Weights of a small transformer language model: learned and rotary positions, tied embeddings.
Each number is 128 + 24 x the weight over the matrix's rms, rounded and kept within 0 to 255. Layers, rows and columns count from 0. Numbers have three digits each.

# gate: layer 2 MLP gate, 1024x512, rms 0.0396, rows 609-639, columns 256-319
# up: layer 2 MLP up, 1024x512, rms 0.0397, rows 609-639, columns 256-319
# down: layer 2 MLP down (transposed), 1024x512, rms 0.0362, rows 609-639, columns 256-319
gate609:110108167120145180123156135164171092123154125121121113076123105115126117138123159143105098137132155174126133139089093118120116075097134128114143167153118147137141129137137148132125151150179126
up609:135149141144088085136120098092139141131180148165156100110077103140111153102126171126084139096143101113174104154116132103112123131132135117128155131098120106094083119141117143124124125144110121
down609:121128139151149116118127105107170158104126092149115101121136146114101144133109117177149110092119160153119154126124090152113147099118155132150075136133109151131114150139117080128125158130142147
gate610:071118142090143131139109141124111096115125124110122131108092113141153131103150160143098125138144123123138106147097115155137135110120138124131127158162145147124087162132142161131123169125159102
up610:115095152154118162143115140159119133175111104146142113109128150130131105140081149101093120134106150197146114118125108102128106141128145168127154174098151097134125128115087129114143148117124105
down610:181145136120094135117132115108169108151128109117130109118146135153109153124150074169153118112100123151119130088124132112135132124130105100154105091088126164156147074127147161148123149120119110
gate611:175150136115141175131083077028180143139089162121120104137117111133074119101137138093092092135112110131090118127096185045139112087053113160106133139125102119170130126172117129154055126099074105
up611:194141078170139092157142117129112119104152179134144138151151123080163138142160135123169089109118114094116115138086126132150078160137115119096119128091167173104135143126148059117116134119121093
down611:089148173118118130156126150127131122140145142121096125081172124138101131115161121098165145102167125136160171149106142172132132133143161131133078132112141111098076156128128112114124099173147150
gate612:154130111077126138090103110096100133145131118161129072132140144108114110148114060125119125112149124115127134124144153123121123119109137105123144106117185136084116124118136099148123150158140151
up612:160128123184117144132152100134130104096120154095124138107152105129136115156147144125110112143167114153162111122144130131133118183181105120082106146117127157144107142104137161149195066116153088
down612:123123100131126144116131153137141119107126134139134132121092099118096133110097067128094113132172120112120136106094196144111154139177143153176155086081142148079180099089162113095145140135128164
gate613:128140139060100135114094164124114097083110137126144123160136133082172197141163120153155128099107112159104097113147112106092131113137129092133152145134128151130115107096137173109123106116109136
up613:179108128129133135106087167118107128129115135165164120127141082121151114160126156104152153123123102148126152123109089119131123111132119141115132125143141075150123211162089098135154150123081120
down613:128097135160178098130150148081086122128139125174109132120183111127138093121119163150107119091151123119139136126099155131157135073172130130173091141122148132124166140175135077157122168116159119
gate614:173139141162124114149107143108107139142126083147088142133133109065128176099136130070106137139151161124147093132116166081171117123148132115122108137124080108137154153086105139122122134120145092
up614:146143097157156134106180138116167125139123181061113124058166141138130127094171113140128168121109118101120090107106134105137121137122159097130124157133128130135111120125121103130123109137109124
down614:088093121089107110094143133142125092107146123092141134102095148170119082178123153142144106108107134099112128140152070132110099143096148169119125103134120159107136108141137122141131113100126168
gate615:085116130117088156134111150131187106129107124158150132125132141112128137091156127125124128086175151171118145152104153090109138150134112125117159102110111103123126144153154138153128137130094143
up615:150149099144126065131086161124123122104128107106116129127119128124131105127089131106124126119113136121154136138111129115172151138114107093163109119154099149122141133150139141094147121184092137
down615:156098125146130132147132072146110102141143213099110115138124127102187142127159129120122138118122132105171139122123151103137147116124115136140137100083151157092145059146128129168112136138128121
gate616:124119111118111119145116122100188098108111140123117172164132149155118116113140147117165133153132099145129128154125137091131134154096098104157127113145141105123167079117132121126108128139111113
up616:104139104155151099159115116172076128103138110131126106114114133140114121150122106097094096085158142094103123185126188139175140057138150168142144113115120101176133187164098141142115129107120096
down616:114123117143143091142130169108122130142103122102132195163115114144126093124163156117103153169124102132148111115160134126176161121147093096136143106130096094156165150138127181086118107119119116
gate617:134123150109123130154159146132117148140136137131129141116139139132155122131145109081151161123159077131129131145164112139130112109151155117151132142109125142134115079097116155119124128081170106
up617:108144093143147133164140159138148121121101162174081128145095151160168148153124129150179116125138149107096093122148134131166118136123154164128128123115134126151154117097148116129102074158151150
down617:098100108141115112167142116102110147130172121165125103124133136120110065116119126093139134116143118087111145121150136113153148116139111128141143102109132100129131097116100122161062125168139087
gate618:107114122153157171125175154155087147126140106170144096138119104122161139142138170137118157108131079141084110131166132158130145083123111165136137159166160148122128107149110122125122120132123098
up618:121109074145123087132129121085131123135191143086086062136173125116149129149118148107170136107137130158087183092129089135131116159120157115171148103194087113129134122120132097122096107122127115
down618:164112123140153143124144139169116127160120100153150141138147105159120136121155139134131131152127111089153101136117146138114108151116111131103125148108137110130175128102152174140122113134118089
gate619:126133130107131150151134121147132120125138132138147094087123111098138137128177148095065133169158099135124083098155135115108109096107168136108150093160142171109092130122118160092108114133124109
up619:125131120131157143108121152125161119097117114127120127191109158121122152130115116129144131060126125114136129144150123103113144153113098138134125129127161140121117070162143126157087147134151132
down619:130140112146114128151102146105095111120134130176160142121083138136092117127113140076131153129114152144118109105164101084090134109150152120087136112138139172134118105148128125077134164090126113
gate620:127135109125120094100138129144161099139174137098118115132108107095134182102151117126135105130111077113086166130149117052155124112124146117143089150117144130112129147137149117138161143138167099
up620:085114173089166132135190123134089145150063124147177107103091154156158121155123142113106116135185114148118082080120127146107104134150120117136131153147150145131096170129127134109102085099148128
down620:133118115145123092088113115099130116136100122171117129129123090138098114180139122136127124147141109136107092141158141173103127164142159132107143136146148137119140078158159086129135098058142092
gate621:089130134125143141161102115137126094149163065142117145150113104121106097104097095125105155130159117135156102120093125151137155121134127132149134151089112088112153132154136097130169096129103090
up621:130134139107144128158118136156152163181116110126134136111142130126150126120108159128120099142164157141108093137127128117153099144158081126162145121153113161112108100150093096190144117082155131
down621:137143148085175123148138114113121154141150144141093119111087122122160055135089126130117144130105114167158100149129130150111160118127119139103107140127113147114112182075152069135137139122123097
gate622:122081132095146179169181107141148123079135149143139138086133097158149143132126148136147135073139156135152111107159120146110144086111112099107102188101156131192106124092128117137070128156126096
up622:138102146134097107117170142118099148095157129130119157162134147189107117152119125169130127166100120048104119151141104200120174119138118156131153117102099110149109146102150123161135147105133059
down622:168124144110140096166172118167107143120095144090170150109152149106114108142145135084088131137104165077123116148113113135129150106132149144153120161120139141140154107100123100136146121096173101
gate623:116103154132119137160107119116164164116104130129116077071135107171180122098154114099151130125143123109157104089116141134108121116147155147146146167176069192128121097157097192187147165141161102
up623:108126141102129130093128172135127115179077087134145136156135162145136149119173086128165112086168162169145122085157121111176133106062140148146137104118117143142088143134113144137120133137098147
down623:110142165159121110138136131122136092127094141116158133142107101135127111145163109129157142082115121141135096107088150108150134098167149137126139089142100117160136111078089143111067135139119109
gate624:128144125166155110108124120160143096126161101110121124123099095137141092099175156136110159129142131128130157135170088147118139152148145127135067127119110152087142106150093164132136152133110097
up624:170124144109156146130106137116136126112135122160149105121078119086118132094168137101115132131141088108187152108108102083130162098155162120108145156072124084128110111134129107128137100120083112
down624:110148145115105128135120129108158148136118166128176130146143165134122139188120088139137094125113115149131097146129119137142125109133085113144182125118137133116106169123151131164124181130159172
gate625:120105140178137154107133107123123146103111117170065108096134107146166111127143119112109160125124098178112153125151084142123094138115124117124092134117121134059125153144163152122125086120100121
up625:147130171160143104129125112130106099097085132111109128113172120116186123070141146100139131137087111164120080167159150141145126112092113116148109145137139137077091133143162169155162118132130158
down625:145122142130137101129166136119156148112098129131151108139099162123130145122125132145126119180130134097138145130136133175188134138120146113156120158107140124185109130125128116167159139137113125
gate626:122110149103142139155103121145134104128107168137120137084077146152149167105131158161140143148101166117146178149130146172112103131184128100127111118160131104152173113125130121132134117168125082
up626:122150120130157108128092096145141145147131108128078106116127130136147143135137137119127115092117122122107159122141135125130151122145100082141109148113082153150115163108145112107105134129103106
down626:124114058141114131152157144128129114109101127174124123153121153124142122118132118132125106126168146105162101141135173116147133097137139102140149146120125094098121097092143142153146135149136133
gate627:180161113147077078101112144099129114122116102106109104113131158140154142095129139089111143138125151114138128147163133130114105113142101115127161119149088156138145134125123122126143118117138112
up627:113155143124114133140139143123114093115100124097098148103122136131137155129128167097109166159097124125124122147125112145147078114118109117119119114126106169151120110121125136180136098083094165
down627:138145121122135106150117153140141127124131094147137164125123120089124118115134157142128165133150091113120126163142100171128122091127146097187131134109121155099101110135140136145135101147113150
gate628:136135121131123144125088111117118139093145148134156134106134131132144155129154157077170097077108151120169154092120153105116142122138105116108129135148106142108092086118100138145180153144109131
up628:093144124132107145132119070122128130137121113162086119103113128130158129109083142101118159171172117127165107137152129145135118107128140124151082150143157114154150139121128110135143129102131149
down628:164114083086136097181123144088125152130114072135083117124120128112141143119165156112101113110111122142140147146136119152091142086102119165127105113101166118161095142146113116133119124102153107
gate629:159103127105134110110125145122174128130102155152124126133138126128136137129174149113126145100132160161156179070154134123134125133162107098154102153143126139110127092131120143088064142114105073
up629:112120063124099131145158121187129144120154118146130135118132127121117121138094101136138111148172136157087072116134106096103104100116160173104145115101131123176136148141164132130129089139158176
down629:151110093108115172167143112161125154150166105154120115131107135131133135116126119129162128110116147134082092153111132123109096152110145167119164111126162127150107146131141152116146124154148145
gate630:129114155140104110106107137105159138067096146100121165102118139110112114139131153155089102117151116131116080114121102103126134137117111099148129146117066153111106054110137129092136067094138131
up630:165155154121151114119134146144166131145146118127144159106146125161127125113125140141106088124135162090132144092131101087149178111072118131161132135195149113154108183152121125115139136131187125
down630:140134161091121126143147081155149085138061086115120088157149106103169158093114141105143117147126163128166108128132109124100140125157161154137134114106130121160112089122122095162112122106146089
gate631:087131121110150113108101142106144182138115131067148115122111158134138161134096147115136108127174084084175160145118156045117153090090148115127139116144155096145140121139131145187111162153126119
up631:165170158130154156087143128108107104125142090164153123091125094106146165130096096130114115117138119096120143122134147118138133137114119107146118150136116113188104123120108139138157162139112194
down631:110067112084155128124094134142173144119153144129117159146135124075086118139146135155138166143105124096137120110126105141188131114111103137170122154163110140154113137089143089107153127124118109
gate632:110156106160132130104172156129100158101128161116130106158095109102120136113132132139127108106099145167154141143130082136126151111140148133105134139127150100120125160152159152105124105122129107
up632:067110126133130171153106112092148120142120120156094140127113125143137128114146123125137142103123123078076130129126120162130131117095125147125110121121124110120145079131118123123102108107113128
down632:138146134146089110087164112146142134116098106101119117120091096119088170135103126139129138124153125164132123130133118053116106085122140121132118103104133121152114118145174138144129157098115150
gate633:129179157088145103099124132139144148124103179145084110112123106163178132093117149122095141180120093113144121135137097112118087186122116106139152106095081131121133140113149120152115125131105149
up633:119121131102113139126132089135126149124144120113137152107109163112160125125128153135135092119108109141091082134112120123154111141096118146080113127133171117103107169122151169118118113127139146
down633:153110116151117164138102119134086109140125125093127115147164147153137109135104139124130124066138128171090124125129075124130140121133135131138135127146111158102148147125112109118116104121166136
gate634:132146125126094111110085122112161130152077125115129134125134158153126074129148117138140110130131120098109102112159107174122141128107131125082123119094122166109112104103189145139127133124129117
up634:160131083122143149084125143101129160111144146118109144114124104126121145128111105138118166124148105135125161085097123204101108135128079109104128100151114136119126129124138123137102166160141137
down634:123138156110144131100144126139138138171084084156173110084120147140145137115140133176109141165126135138128107056163089143130170148150172158102140082132173139150081146112173130132142146130106087
gate635:160171142129145126121109084149140101146094186140151081084155083134150155117109114123147109144123115088115180149130115121134164166121143115173121097171109130096168138137168156142115150124100137
up635:155126163123125078104115088157093135139172117056156133175078116108114119104121146150137100102083107136149159116074128137161148072089147128152121123142152116145180145128131158087106136143108106
down635:144120122136131086140119138135095117141132108155129119093129138161102113151149138099162146149120139130123134162158138106147171144133114115187105086128127107095137142096127181108164128189146142
gate636:130136173104123130071120136129107115130117159149117116111156162127180164137104137125133096122167132116134145129102123150107126090115088101123131102130136076107154124160137151121109126151130114
up636:159124121093124126138173112101132141110076144118138105196140082145159143119153133164133136110102140132109106148150140130131155120114099116129131142155077116152134148121155135117131132085160103
down636:103155115127138123143182110134140124170143126089119161130068132132119142095157114174183107148130128113120105136179075127111122132179193119117115122138127087165129092128149168119111140129109139
gate637:089109108108148136116111155156167096143107095106157124148090154103114111122129125139135134122174093142147109116124139104135132149113137153107163120104163138116133134105117146119161119077145122
up637:111084096062102127094122143141157182106138123086143095139059110113118164108140102178121126092139123121092126084057141092141103123057157135126103092071136152151138135127118153104144112127095163
down637:145156115109115157135173122111126116117143116124135117109177132106133162142138114078149128158125156188129121124071117150138159156123138145085110180107120077165147100141135132146116125151104129
gate638:136173120131117086121099108118098106121164151154089163167115030161159131132164138167128108156105153129126115109127123126109166137123136144132140144163120121118147093086120142094116155108079159
up638:131126172105113180139143153120109151098146134134150127108106118120109090148136133127112148159092161119091156135147147143139093118121127119160155163078148155098150197120157135113145124132101127
down638:144121094154148127107140145084124118136109086156094098115101093118124122076163158095103146177081087131118155095163120200100085145116111098143151129123157162165142160156124124155134114134121114
gate639:120145140128167145125149147137140163134137115112116178151118157132116133160108156106134133100106132126126140158140174065082183106123114149115112108132120129173112141146133161151113129156116118
up639:109150131129154135123131098134109125118147101101135152137146129107146142095120101151101151137133132133095138121123094124120105109138132138117112162108124167167124152137163120134135094104103118
down639:106145105139154135154137117104158062095142123146139092158163133083131109154132100130118100132113096105135142093108145142124107119116139156139132131168139137105155106154146090109128108130139143